Part of a small language model's weights.
Architecture: biases, tied embeddings.
Each number is 500 + 25 x the weight over its row's rms, rounded and kept within 0 to 999. Layers, rows and columns count from 0. Numbers have three digits each. The size before them is the row's rms in percent of the matrix's.

# q: layer 10 attention query, 512x512, rms 0.0922, rows 279-319, columns 0-127
# k: layer 10 attention key, 512x512, rms 0.0914, rows 279-319, columns 0-127
# v: layer 10 attention value, 512x512, rms 0.133, rows 256-267, columns 0-127
# o: layer 10 attention output (transposed), 512x512, rms 0.12, rows 256-266, columns 0-127
q279 106:508506492482529512478501518470466465507510489483507500520490476530510530507458495543495487525490457544493504517520460511522461538469453482512510512488484499498472482479516508452486468490497495465491485553517511547528525526508487518506486482504508501426485493536495476481462519496497558508496509532514497464474489502499514479536512508495487473472507486470512488521506477505536475502440
k279 110:520524503468509504501526512455480521487454485453458484524499475529503509522488465513504473515469467500511485483468479511490564530498475528482498570522537460508500485536511469446471502492489476498527519563475512506510498532505461438472466505482546533504525476506493488494485533509517517531494536500511486482492508463498477513498494533472482450509484523513503521476519511485515517469498
q280 109:523501514470505542524426492480516506475517507486483498507497524526495473468433545456502480504493485517532508532464481514476525512508519493501503535502476489506481475432479517511497499520504498501503462483502462472468518535525476472487553492464489479523506497547480496523488506479530473490483499497507487516508444544459502496517463528516497538507533497509524522554490515512532562515479
k280 110:528500496487499500509455458533508517528460507475518485499561476533471492480540546509510498517546565474524523525499479517461500519497524528522522556526494506500480484495480495479515495504475476483477511486531498489504510519487523479472538464500498493464512512482455492503477504504511480498493487519483478506515501511482494477490534571564496528504521553498510540491536487521518536496505
q281 111:512512499481508464496484534466463490525511534490514530491499474468471522517529517514545460522570492494491521495494561518490509523482474516513506489506475495494496522496486518507484512495486496508527516502477520515519532472501521447468473513522502543469512484483527477491524468515469493529544556508509544539483461493515540476505494530520477521511399517483493499570518475530486503532500
k281 110:510558521521522459469503513465507485497519519498480499520535491470468502517469506490493454531536447476469523507501480475501472524467512505468508441536530499478485512467457497511476481532515455514516436500502507550503494508478505469556480490522501481516480495521481474496500518501476456513531503501521503492502530468442474498451441477509568487520498453468504484478543444524465504507528
q282 101:476527447522497454501478541488492474481467493507478523515466550523534494496429473553515503506494497515532515499551495517496507496474513477530488489505525516505514502501465486492520495494499472473455452493467483469485517522511506515463517515506510473485504498514511485509530502490497510499508523467488474498471505521473505504436456512471515528510523512511512453490513501486506488486494
k282 104:484511525491467456504538535496494518530491503512506499511476520486515478519491485554527501501492482489513493552508505469558489501491475472502537520490495516498508501468474502514483454492515494520515493492468502482548475462497529565491505513503469482493527481465483508469518507490489528539488501547465483473514497499479468512517471499452503535499487449504518445535509504516530516512476
q283 103:484545500489522522564510485507511524504468509501533518478518504481514503485486502497550541472497530516500512500492477496501483491485513507527531491537486536517476466519487501516515467520548490482463509489472516498504492500520491555471467494498485477472518504486475512492516487516489512455501469485483476473492502489481468507470458485500520486518495519503512433489512474549454460485457
k283 106:485532526475500490536480499504514509539475527512494495487493475550468511519454486457538523489523528505485490520503449508484497477518509559545535513499464562487502470502486500520458480518502521525486485500501490557493505474528544531472514460508491507462487501503501514534539495508503547510543483479478507551488503528479500471504498508515476506488516504516520425470482512489537494520487
q284 110:464477509538464538517506499517497485507498480494512493528488514500483543539482475518483493519475527505495568497555506466551481550513555514492473505549531494459482506475470516490527493507474487468511475520484462518482475524452477495494544549490467516493506462562550511489474464501463455488508470505544507535479489495488521513490501528503486494495522562462497468480517495534497486468528
k284 112:488511487515532542495504484507455499526445493499518472468447448490527497431510452539481489504485507493510550547499512487462481507504492494508530468484488496495501483492469517481470481514498500514458507524465484492509501507471494501489455514489522501466490497514517502487512465529524548494502482518492503536471475490521474496494491524498478517461506493497506471530487534529486514465534
q285 106:501465487490477516472537497528520510492494491494477494494542494468490483510437489472546474526510520438475495505505478499491508496507532459528567513495495503476489474462479537451474506544513460521475538484580521489531551467511498501486528508530463493491491470527525508481546491465537491527513531503495505499467508501517489470511502509496526486461478531516502504518497486542508523514540
k285 106:521462490502527521484506489539490473474533510502501479481500475486530511475514478501474466505480567479480467517512480487541536493507513501511507480497532495496494513475477505484481501535504504490498523452541522543556501469520532523496513527516516472500488463485505458514505495529505543516535538470493487519489539473498494493500487483534472482507446544476550486527500485535510511526478
q286 111:517502504500511528478495502564446473534490499500511539455493513500493516484513466517493503461486515491534515518507502521517478527473500505467519484516450520490498463554494501513448503461472499491491476512528530527516520460523516507481488491523468511473509486502491465497550510452549524533509484524517502485466494527488530520521434491466493485510468540488521464522481539492463502536449
k286 114:480465505478532538478504540528470491481525538504504491484515492489490483501508495511520523486459486526524499549502516491517527485520463511524512520529499525481503456504461484512478483490476471467493511485503535504547545503530454474528479505480470534502519521504472480481501491494506556513515504489523527448476505504466518497487502541503481447524452519491515465502509501515496538510461
q287 101:482494467497522508527500515510493545463503533511490469504549529525513476499512453507494461495539475507464484511528489459515506540509492530477536530519503497515480447488488513517505505536451481464530492484486497457456499517450488552450486528454488492501540531517492501493500516493439480485448502490494473523515536495530499494506483463474523505493505510455514530445473489530478582441485
k287 108:551533533537570530470525509486522520484498535552512479506507521466496528498487516529481479476534528493521512495506481479493500542442508516507535502489457451541512523534524544519450469495478501526495446493512482486462496492496515506498528517477519485498507497463445503585534515506476503488513480446500425517480487491496491515454514476487487504514496520494501528465497480513521520482473
q288 110:498513541464495540485489523515530465560489504484494501524410506532487519502516524506504481515487517498495518511544478480515474515482495493478468479501555498438528433497461469504524519535526533537475525505494493527503482484477465462494512516510497473473489485504511447481504500476567516481506503510468473475546498524534514529474464495482492546537506514475448519475489496540481489533485
k288 111:518473497507513557499460493529460488531543501469477509488486487541511502509533489473540441482498478448500476528496498487485520506507485483501502503522555499526502425532493517444521494482477523560481530476510506484494471514497494492475522491521480492499500490506476529491486455516498476475484472471514533517511484495549494525491490496466514505530501517512554478492445518473519514497509
q289 106:496542523459529498509453507554521489492490459524504476495487518485518503538506499494526507512518487450488509496478511514501575503499484534541525503498506509485515526489473473493521537531498488533516512474533546496489508490488514496523463515502521489578533482479472494487525518526475491493476528463520510518516511499469485532489505528522497510478484525474534505517527491447536514480508
k289 106:509502551524465513566475524524505509504507485495484456527513542545520528487467535524514528558539526441507517482474514524500464445477480513532514480517523529467505513493485510488507505503514465462490512530499479508508518529505537482519526558485528445514466491521509491534532490541462465488526470536515452502490497495487511511517489536469491509498537507486501503476484488505495478503479
q290 098:496492496520511519520501500466487499497530512480469507455502498532478489522488534494510493534475456509510455466488497500508535502484492538499481511480481541465484492462491492480480485525559520499488505488447504462490473497482484487520462527458486536507476550526481448481506508480460496470531445501489525504497484490481534485469475481488495491495483523514500492495471465494491475514492
k290 102:523528496520504530528496508515471496476529537509510456512499507506524525502532472467516464465442499513521458485552517488529451489499471490485456520530490501526511502529524472485469506483517508516498504499484546471458455543493491493531496556511478512513489538516515489513528498465497518507493531484499533499484485507538494491493525525504443512505502509506493466526499497469522499511503
q291 106:473511469489553479558497494548496481479492504507520518466505534521479516506551482481497534459508474452513503479488538497485511557494529500508510492512529493497518483502492463489496522519481482537523482452509455539494489506508507454506484533468486476505514546484495493464542492500518460461506524482504512507490548505497501534463526485505524509511501503515529506531496503523460469497476
k291 109:488471517560515480532537510520513506489518438514524486490544498504468539528520522493495503479504490531518532519469522478472479495543514497508488494433500484483478470517475530512492547485487489507492500482494499494496497511514484511540514553503499478485499593497473506489466498508470472511519490486483490488513506484510487551487512474502492469540471508515512479500495515510513495491535
q292 104:488499523507518501524477472502462531499560525446493443510475526518491522511534543477494519475501485456464486464486467483517489477501443464515507527497505479537539472485506527488524519493477508541522495481547525480446510509503498511533554524534479498498526506476460500449542477542507509475492459495504467499500545509477498508449505450472524485529531553500489501496524485495494507519456
k292 107:487488501484536539474518466497464455506521481551514482501512494519514511529484538519545495504478531479491488481504525459525557534525502478572499529465509487508521479472507469516497496512463546512506503469486481483473478514513500526517490505477483490477448573446523496493495505523483500469492498478473518527502564486474510515474478483475493464503494500522523513489506526502517470509510
q293 105:495537514492529489519476531444511488546469499509536496512487480533535486518516482520514481504476541522511543534506524519513498477537480505482496452460461499461514493495511499475526484484545480451470526509550507544513532497486491488548500503492515500483567511535474521544535495529459518488491468490510500498493457459525492537506476497490483501476484502524509512527512531487463557474542
k293 104:492511505443505437528490491525502553474524507471481493494473517478448473506510520527546494458477509467498536529493507504479487493514507466532422470462514502501497530484455487497515506502518463455537513524454509486501506477521490490508492480493488481494511491526521547516498481524502476496478506507496491483500440459521516505546502518469533461438529513487509460465517485486493534497511
q294 107:490477460488526528503517455502508512480515505483514469469489504515473513534483518495510510492471492516512448512486545519521501489514444467470500512491457537490511491511481519514496471509487504496501510489519482474486495481466453517504498507488522489496532468543529462494471521484469486453472488495508531485491517472497511520505472477511502554506490494496498438467516525523489477479519
k294 111:480494488496512491484516491545519511476492513509502453484530525495534474520508501452478470484535482553461480527502497480559509519495468465515540478521449552495481522561458513469474532495507516475496499508510489493524467508498481536497441485502512539515522538509518495492511458531494507504486492479492502456517479517523481515478497520469541482514499499523517510485495503465513530515481
q295 105:523497519506556542493507512540512474461510516479529452495510479481527550505500525488506483479487472491500490508466510535506444485460519481515505475498544530472506516513499503512439469450489521528501539475508497503514470508503497526482526493490482519489498503522490487461538496497530482517524482523501519535532524496534475520496524470509473481504470479530479540510457470477512491480471
k295 106:500514550527511525487484519509508534458533512513524506499452495523506512467475516463476513477489517508519449518473502509499507506524503490475516542461539501483524472521494479505486516492523494510507487533518505467507510543549511508520490503496522528455531549532557482503513509493511514531467467542461491502517536518480512511518495505507495485523507513516501473471519512547480523454491
q296 113:469501503461530476492506529524504477529513496511500488480494512552468533467524495517489479499505518478462510488495464489479475517544526513495504469501534502487506444545513516492526515493502477534502490523494502486514503532450480494557514461482491500501496531537486457486479513485457503503481480535514546492515522504485513536498485469497474488522514510483476479505475475500519502516492
k296 111:505490540501471451486501540500497458498502491523469470533500508531508496462513499489503516487466515515500504517497528438518468531514491483490468459462489524510490477491478515510501496484534505494537480500514477454511506524488530480512505482458530502507485495517482489516504511499471526467507545533511515518523501498547518472493514550506531432542507535481484509507516485492463483467506
q297 106:507477500510502539506499488445488521500543500494486494452470528508502504497504482488474500495468489494496516458499467485577520520488454469557502500520537492519478476476528492533493514517551531519485506505494518495509490484502486497563496512473494484516483484545485498516515473465491492533569487510518474462489487520480503471497482485474467487547494447523508514502512501479500490508482
k297 106:482468492451506541522482471441486538518507497456504465522478504499492501491506493511521466461503486543514494510501510455586497515515496501561474511503497524505521468494473490526477492472532525510483470478501523524513470451499502443539479482498481477485482454492513511506488507496456501496491544482482442462508460521509492510493481490515462497505466483511492493501512470508454486508554
q298 107:527504523484486538553517500487487496461518476521497485504534510516517497497527478528516485491505524504478536505460522468461494487514508524501463558565506508497502489488498492518532502531504495543523490486535490537500496529497485539489496533527542547519493517512545537519478496483513521480493505480471470488483521511491476525509506544482532503500491484515498514504504508486469505525473
k298 115:502564494497475535608470503484511514482544512501479496518493457517514461496520505517459495512487539533516544463476546526481506519516496497509454529488512465441501464458447493515542446512467490525493482493459506497508541524509523494522491494510524515508468524497508482462537470491515551488533507481497474515509509520504543531486495489537477492526454501504484498536465559503503490510504
q299 109:476485561529533491477515487515522476524495508466458540498506495510501499498530509504542533496480484493485517523495508436467529478504475525521524490539505482479523490484478511513534520501480508503538498480504409493482527537475477486519513530473518471513479507474492501514488490528440519499483541504489504465537528504524523487485545495492501483510522506523536523478496520507457475473549
k299 114:497488552479516493489497493507523521516491505513514515487483522526559529473480448520528475428517469543501527539534506475458525499484511499501551473523514477499515513471494489487495486494495486494526566505506456541497556517467488465513502534496477514520470486497517500498490462505478503530484516480515473487482517492482543490501485497494518517498496506509495466509538509491491512442506
q300 105:490531508508503534505458514502497545470516477468463494501531462489556500485505500489477521514510503511564476506506476505543505501477519477501478518521512493440475525541469499448496490469528485488502491558506476486537525495477549525521528505484472471510507528493487508477519514487489512490455501496505473482488485465528503493458454510510600524504463521467492525501512472447506478507504
k300 109:471459481489519556470491537503507480532531516518546482454531448513533518458521468508494512510499530487523512500469471497550440518527463504477521487522522519483488503507508521473519477499517535480484466518476472457535490483532504498568512467494531487531520576490430495473497462482486493463478493571521530507461507480486501520490510488510512462536503532495449515497503438465521544498504
q301 102:491465512468539524493499484477492529493472538488511506502480538469507452463494459527486545505534524497489490457520503479527509562530516467480504510510549501468519504531478488508490512501456446510501493533504516504495512489534537533474471516456525498531500548484549450475505505494542528497518493520439483514523457517519505450519515506490508530528490487464479480516487519496467535480488
k301 102:481462493451497524487484485499477468507495500472495457468519478479522508493484482492522467521495477490478478527484513493501495479512521495477528498479522500471508490505496485512535492450510474517484537503528529523491505542509510490530501502477491553520507470479468468518449491480527497493549499494448515518522498551502512474514485474460486509522517447500506521513492493511542492530447
q302 107:547506495496528467564487522537472517529529496509496462500452507470475500494521510527514512499477489484497504491475541519492485477465509515512461472499457475474471506461512495507505521506472466503475474456500446537492478497500566473533507510510472479473448512498462552534461489499494476501535531471518515507505489525496483453485520528526503478505460508529504521488524518498449479508515
k302 112:529484496538531462526473495500510501497502469477546470489475492518485528482475539503492560529509460502508485501515491481453473509490459545507442499524476473514488508484530513553508499485521506482512500479564488488504502538501504476497591474509474474481510523491533476472468481467494505488500555464494474488509535523506475490502499498467500486531515434486499515499506529491499475467523
q303 108:495475479505518521492503512492526514508516476478484506427531476495497539464537513498481467519519466488510504520493541462492495508505509555549490514517484509471447511452480492533517526527500473492502534527533525513496492533505504527503515482481534500501476480482475522505493497480511497449493493513516500575513474488501470494434470501498485457538547487495480520475487513535450500454509
k303 107:497503515520554495454471501473487504476511506499460481483528498495505480478492494488488502450507522505534512474495486481555481492502457482493508505509514503476496554447524502489584487474511484513492495505466545536531490513487485466509506494494498521496521531477505546509502514525443461517486519498488491493493536478492441521508513518458532496512500487498478488502495535525492516483516
q304 108:527466536526549503477538437506495486571477495584476495504557522523544520522521515488463534486517547479506533501468500512514522562514489526528492508512509468480529490476520518469522488463460517473522490478486453547499504547505487494524522449443509535505485506514516475485455502489484514501485500495513482516487488481510528464494426495470481465505530485508505481502469484455512500502489
k304 112:488537513481531524489541487536504500465513499510471508516510487489521466499539480506513577479488516511521509452466511457483519528534522494512492497494492467476493464475462481512490494481475518487489512520492497499473494507513448508513474500483446518529528455529503509501460459549495540486470487544543501476495489471519524504466526498526524449477509484451450511495507442511528514449500
q305 104:497527497506498495523499474520507487517510432490488518540508473473508485509532574502510526480517497499525472525494498493499543540450521495489458496467498517439493475502517483532484458456534484506489488497468455523505506484459509471519491474522483478455498492515514508500488557478501501546592481524514531517513462472471484489513517523513476531506504509541488507515504536492510452466506
k305 109:482518463510504496504482483498523476484489510484482564485525516465492523492508500531498491477513507507489520535550512522455524455510490497495490483484477477495488463525540481510510520519514493529474507530484509515472436495498470570500518454502502487483525519487495486506497543504523519470467492480476502525478484468505484499495498479509491488536482523498492508538503503512494453531489
q306 107:482452531489504490510504494484459462474524467535523501507442515536481510513455483526511519496497521542488523490491532458464476499544512491484525499493516509519491489549517551512515466513478551508478510496493551486467506547458450491468488507501555498543510515504536511446516538497548514460538474478526530518495468501472508512528526521477488534536458466545471505466518506538501528478485
k306 104:452484508516466490517466505478489483518529458534512523510497504549527505515536530516506492536471478467489555472498501455489477441523479498482482492518455506517512479495514529528511485491499507553452518497456512482497536479466500532473460475478485513554490488479548497508511468440463527498488483475527522514503498498489524514522532525482488535545555460478473469518487500532495519482531
q307 111:502512530523504466477482488511493494490479516480555481519507460481517503542492491489506512476528490537496471503501476506526495509489494493495490509532493501465471497464499523525565506499523492510515539472524528548486507496516482538513538447459466490539465452445500503496521496556516487501495524518458496456483513499531496491475517481458553467492476471502477490524422515461554544549525
k307 109:501488537509488452508475534520491489544532495438466477468538482519475461508514495507537513449517536495467495504474475498476489442505493485507517516538527459471489494501496489487532470506549467459496456526515551485481485507511544493512454520482494521577514469512553531460508468514508483484507542505473480508521531480462510506483505502529492426471482459568502530506486487485510502499522
q308 109:545500510477494503517491508515508490488517499499505524496544513532479514519502553515503508511504497507516500523498530517506479473529547519462492536518568497535454482451491493477495497513466507521460560490494490510525489531505521463498482485479498471501520526519506488500462509489469502498488497492492456491540503512485485506463492469542473518421476523506476514544487527492507532492491
k308 113:552484488454480511497475473474478519447478511475512507474554518493482514485525489497542478531488510535478532511510540521483503475511520478546454505507527474517479489466511491480502529537431510510494534501498486544535511487486540525529474502490523526529527523525484523499437531487487529484534513475541466473572513447504494521513505541515519477469489554487499485499553480504483527489515
q309 102:549514460501498446499470454474521414510513491486543480459503506460514465470493488513512478565454517488526497465467507502522501511502517489463506532537471483525487493516473490516477514505499517484496474512513496506462500456496512491506534488485517528500518508454488482506475494521490515460498519502528458484498470502515551550501530494520509522495509459516521507526494512483498502504464
k309 098:534485510559502517540542495512447452512538445524479503485527577474496498550427512525485467489493484505471529528543473478542503495496508486523455500513488509502513538501492530491483523489488442473526490505472506537534459474500501490547557486491505527499486507522503508531458512531512498516476480522523487457510475551488526482476501474519487484498526507501531529475510489506453491520507
q310 114:480497483487520534489502466508497461511484502562485518504476472472469507473469528469477488438482496460519509474495492497496517559459467453520484495481498524486520490531454500520521496482511486486492494499554495479499452446512477513504489511511489531553478518520514474478513485475523501502494522463540486525497525502487505487519510504530511501514494526486496512488482513489488515480439
k310 113:529489458474485475493476477512483505501492537511502480549500446528511493520469455456538536486448513496483468487485483520553507501485488503458524537479485527485497526550480504501491518468488498486512528474514495514552460446493527488471506520528491527494469498488548502501500497486491508484480495505521481478457498494482494459462515503503453461522455513465485497502472518511554508521475
q311 107:472536566499496510540489499511512509480503468479561494464504454536501497483471486523467484525524524495496474508507490487511520512523523564534479486495476502499534486532525510474479465500499509486519493507532477539509515455512543525513490488518510511517456501476467508501529535488493486526506488512532509489457488474506493492483501531493516538495521534505533467528469505529464518539489
k311 108:493503526442492479534461472466444491528518483473507474466532440532520526500494520518465501487489500440476461495557494480494518472539480543542479484480483492488518522506532475501517476480534485500526448489475502470556449497503459506539461505487541499512450554533502469514512480489510488482531516474577509493473481481543513503499490512535499497484560485495507515520481495508471553489546
q312 106:460485504496536498474450516479505474486491514494462518455522480501480509504477497500550488499537516494522495505505496511506461494459502520513522521534497460518509477498481530487524556489460481486483444541459513538515491540496472503511502466513491473484504497518501577489497455474537476524493459471479531514520510553529509459528527494551483540518493523520517502524514518435522505486522
k312 103:463481462554497486489444530478486514479483485513476464534533510493480472489457534495468505485478542482541508513462473493478503486485531494533509483462488494515485484506475506490496528483469498479537482531484465529491512508489481499463456487503510505501495493524462477512469465464474486526509538485519518528486515507504490534558488505528492466492511475470464486543499489449499486480518
q313 107:495495529449503508522456532479501467486519488513502525519510544517492467505519480491478486507467498479549491493507494510453553511521460469454488452529498511542444485470499523549507487492517513547501504485516542526473497520503490498495498451469474528494528499512503496499495563497524488490521494546488487448478467506504498479462492481515504521502494500528487513490491510518509527445492
k313 104:474473517476526543521522520497534512483539462489495472490522504488501512525469470497499465530453518471492516518516488535493522493539485483505518532541478445520515495486508512520525496490497515531478532518512504499521514497535485550509499483492519479502473496482493527503475548492460479551522478538490519475497514492504477477453502475534562526520497487533544483524561462514511533480511
q314 103:495499500480562528462493497539485523507501484536501512449504465546478472483510526501449505454504539538508486532470532481507512571489479496496496479547500472512527492482475492489438548491482522495507494478516544493499476479494449504509527479484502512488504507482514505516553501511482448493448529502510493512507458465495464525511470482469504457466505474498492527527487499516461454510498
k314 107:479483501465526529491505531489473481497478504472484516509506492503476490506525502475527483504524510507510520476472568469495496494469551511494517518509483497506496500464499540461485551500494534481460503512528500485540510481525505441517568459487497492499566520518503528499512494509528475464461521470473453524513502493477510487493479518524504522505504523495467522505491486511506454490510
q315 108:442572531514483525498483506504506523511511525537519481551506469500494550513500471513506519493510527511568510460568502513476502508526499509459533524501490477526480507530523478504501493530510578498480451460506477456477521490479523471482484483546510510489503557481481474509471483473508506512549468484504479508457521525503456500473497481514463494475512514491509497463459507518503502540501
k315 107:506527480482516490502469514514495552465457548502479472506486460543483457473529522524491495510472548518496526467528491492491483547490488522477492474510486518493495533498508503483522473498516483524538452479478498458474534459508475443540499473482489490531479539474474506485505539489507519436503447539506516475496524510497469464519484521543482508481462505495507476482471497466507459501510
q316 107:501513469498484491530465525508510495530501504488526517521534519502511492506504510515476491484488492465483515485459468527494478433516530516474493553515453494467495488549534525534510537480474508508509515494500490523544484550518493513540508533481513501547495474532489519455497522524487504482542509506522513458498507532522451527545523497508481460549445517495492448478504476481529467445504
k316 106:502521519484498500518487526465467458459512466464471493480496527498592479484483498514457516500480438488495519495476510493499492476510517505452466513507496479529499514483517531540524473485501500472459503487505482478493479569533520471517514526482554487506476499510528497524491491497496514512514489495521534533477530513537479501488530476482482475492486486502477481506542467481528485491472
q317 104:526486532522495484513519479457507542483526492485507503517540484499462512512515484501501512461558495506485501482513496473554495474474494522466502458508451523518502536461476517563476512458516519526532494406529487511490544495486498511498474539469481483551491465489496473506522505460530469483511500462518541475450480447484518527491535490487539478525496501480509509490491479510477473501475
k317 105:498454524518520522519506521468488466502540524501522447469508464474487504501494495490479515441523537494499482458499513505511477487504465489498505553514482514497522492437522474484500501493527500508495502502523463517503525533503521457472461498471457518548473545491504474480479488469516479486527500507539521528477489505495502507470502522454526515501447480519496519537501486542514505505499
q318 105:506495529495530469541521492487499477487529572462490525517501500452466485528512511493467463515488523486490536554419482473479537487526492500454484488478528484502528520462482533530495503511507537500504532460454467472545511504471513492525524464512499525461502472516516515514496529502455500482482500515471529477520501452466471466498463487475477472466526524536525494505516479489459498481482
k318 114:493510523526499552501480457490504453503495463499532486474564466487552519515573528501450474485503550484491519508466501500494501474481527501476495509476524490467524519497496484492485533488532510479507577530519545510508507523519483508492488503494505451473491467526520512508518483489456493490487498483447530501546515481462481465498498467404554502499487510503483481473514495509535508487483
q319 106:546505498491457499502497469504501493502475475489482483491496514448498502497499526484537470467531485514483515478492462478503540498459512496521472533458507487497500496512476527514437524499490464508476478474512454503503523487526478541510539490470492548492479480552536504510450539474495478441487503507505539503511480470546500524486490491523507464465505495515455509496459463459494476492505
k319 112:503479538473485460511474501543480496506502507525508527487541476515494474463515509486476525499519457462497498493557480498547512478513494509544479457440498461531537474505505477480502506504541520498492475473493473541493477539517462582489527508478482486524539529505474526480511533506457492544502485486525495489515529523520455501509490494482462500514456500482513497502525503531472414492538
v256 085:491521528496485479484498508485470516513533489453562473512493529520492500494474517478491523506456501529520504496505462503525481501484529426536502496505534508476499504511493449516481490517521497493478511470463485497450537502516496432513534502478446542491492514517515524483502508524493522529491525489489525473474495504494524494517528489494523459479476508494526555518554488497548482519507
o256 093:483470484548523562472504482488515503508483485496473494487488465489494478451525471499454490480520509438471496480514512489479522488510494575491518500534519460505485460515510527483513517463530495500530467485493501476491462556470494532509464526541500460520521459515501468491522470498519482455480501543475454543530504490507515514504454499516505493530518502503529454470498510504448551472499
v257 082:488489511489510519506507487493534569491475471527476523526467474520512505515474533477524520487518490555470498497516496506512516553486497457486486502505508521500452537426509513480515470515469540474462478528458500506478516470548470485535485515499518529481497475496519510527482495469506525527536521458529504524511507524525498488505526473513542485504458518483508566505535494462507488520499
o257 091:501511464496470512460473530488469502517559535469532493518518524503431499509519484536499467525489523440504490523531500505508487533535515521512513481534510502517466509538473469492474500504493475522505435487491486500511508501480532485490483488471565466520541546519476446469474469547527505525462495553478537495526518485480506481498466509513506504495517503514536494496482507522486489514492
v258 084:500505512513515475493551449503515459550499486486463529506482513502512501519494478527479528502506496503513496516529511492467504444500474468495518504486487490511499534456515531476500444488486489505551530527489493507551522526486521510504517451494543486514493505526482493484533519519511475505470487558483530496508500493482503516519493519481504512556467504488482461491512478511509472500508
o258 084:524514468467488528477434524488506518458476543505512477512520505502507511466526460487498498463507509544481499461488480500462505512464525510536486504476505523472486479515477459498506490560487516489488504501495517521466485517525464491453513524500469486516490529521524529471458481483480518557485494489509522504473493498516511476445532510470517509515545464508490534472503559499483521517549
v259 082:537538492519513466491509495484493509562535490484472499520523512557512472513479463527497508460535507482466489472514523471527493515497512511469492516517495508455510518514502515499508508517510488486464508499507464514477484516491500451535524525503533470527462494514454475484507509486486570515465510451506493489541546518478464466504523487556488475530486519497515498515508523504466498516499
o259 084:472445514494463491478481533538515494497485457482459471508540453482500499495541504488512523561466484519497497506500507522507579483505559488514518500495518478526472518548492432507533447506452503505522465480498500477492536513484477518503487486492536484540514567524560510492481503526495459476537459539521475515477494488516514504508482476456503490472573481458505545449492518476526498483458
v260 084:495458470521470486493504471490476498493515457515550479513499522519473479484505534510512477484530508533507471496498533481481521571511506479506478499486461466501489487449484495572518532502476508521544502525489499448494480527482481499525494495487506465508552480472523476519527538511525564486530506547500484560521492506505506473449487531463497527540576521514511499479527514579530505501503
o260 091:505492517498530521490472481506490554492508494513446516524507506526511507485439503484484490503495488476477518465525479517544486422504465483529503554483526535518542523502506518476474537527489486499456467524506528533485536496491477486485509501518504517524469512532507528487522503503479460496514527453494453455480534499517493480529523501522497489492495457517522486523470525448485490548538
v261 087:494453505479463502509477511498495517493467535470500500441482501481530470491524489501489504540508511433483501479500486489448500536493499478532537478513484504526516507490536515472537479476515526492516501516548494457529453481485507504463490506491470496504412463503471459487472504528491499521485540509484504518472525507455431495512477507548496484465460506541516467530498522527530510471508
o261 089:530548526522505495483466488502496480522510504519521499539512484453466520533476505490513510477519498539487511523527506529526469454513483495499492510485516491470504486499520501483483517491466485521436477482460500490509540481523488516563532496530509497532539508533544558516510462501530508498485510498534524511475503488496549482505502467494501513494489512469457510494462495461505464533491
v262 086:475477512488491516491499506503488495535454548454475481497498454511520494508474521543475538507508545525529472520476506457506479497486518508552508503541561504511503512556507525456528461476499494531506480499501522499528474524447487501535486516455477525520517538519498496535497513485559445498519535478503504494490537531522535503470474486452533500527503533461513559521500535504526464500479
o262 085:502509500533452512511505502505541482500512487550521491514492508507481489499507484448513480493481470480492520479526492542523509518533506470495542544464473463512545528488451460525500516527525515509520495511498518466443498496487515509461478453479543507494501488494516471489512530493479539492479486524509500494498465477467466513525497547539483518460467468523489506499527487469477506472516
v263 083:540425497510468531508499487497468477460500449470486518520460497483517496479511462504566542524476496534494482466510507481470472499542478518513510470466486491478528517517475508433506579518494503505530475525472496461489485472445485513491483510483500527484487514536475528499510472487510486499466433488532510475480514537500494548516483519527534493546471498522472521504477518527479460461476
o263 089:489525521531506528473492500517499526522457508511499511504523505500494517517492521530479483481504502482512475498475517560521492508461485473500493540503477523543479496495509482475493486503507485478499537490541553525488514495512536502536456502506513499550497499491505499502518521505484522513507531526498455505526474486462474473496488508470460504435509509468533467523471536433524503510478
v264 087:480535500519488535497501511514497482528468491457512521496540536489528536493496488486467542497495531520510496489518484510475534460488481488480517492479490521487508477519443492477501510496506500506512481535493510504502553483538475499492495527512499547466469499566496474528495530490527516513446547489486519461486494510515445522481484493523506461517423506497532506497514505521499451510518
o264 094:512480523517510502490527483508501539476501458487456504501498528526489453515521493466474486474499486488491505499528509512489469518529547512479487526535481490523517543515533499526513484480492509511525484500524523479532496530538512511467501486470501514514497487481489508496464509483487482465556469547511512518496490509501523470497481516488476509477516482461481492506492488428506481484497
v265 090:471501486518486481515471482528518499547480479514485519534503484509547480501507527504524535506513529507477465540469465504544515497483517520515495524479510505521513481477548429462460476473517480543500521518505526467501484510574492526498478513498573491495488545470518477524499499469496458496507457498537471459491476513487554521507508491492500484475508506482471546497509522530476507471531
o265 077:494505485517524494464475485451442494497507476453485467475509519498489519480496461491484505519517472510509524468544493479487499517524505501500485491529487490469562503466486512482495510528490523478520482475473502513535499493435534482512510488546465502545514492517491510483498516450496530494508503490498515533460529480493473495498462534450500457492482529505506448519520504450507476519473
v266 088:498492510456487492525491488485501487456475475492528518494497516455480529533541510478491517516481482502553546513511486516463499500510513565562471498508492521500475497500491473508437500474456498470509497519485483478513496476541457514493484495471532522526536487509493462463520501507492476537492470534505524520528518550465483493464494530538523475496530499449504451487484489492481513516539
o266 084:507488515503520494468510534483494504535525540475444482484509496509501487452460478523494490534505536500483485478466533509517510474493531523470537496539511498499509515533464519467509522499512532540492483501476533485488498527475534508531508509510494512528491489484534516553509475466531465531529495499514462517459528486498464493524526527537467496509478521538498502479505491511531445455467
v267 087:468518461469505440528485506479518473502461475491556511485535517488480479535511487487483467502479523425501507507483471508501481500468524470503485523520497495488487484506547465535492469525512491507505492514500503507510526513451471496502458455502494526519503506485501527522505491539516495473545537516497509472463501508511495470507535529512507498456517472515509534492519483482450533533497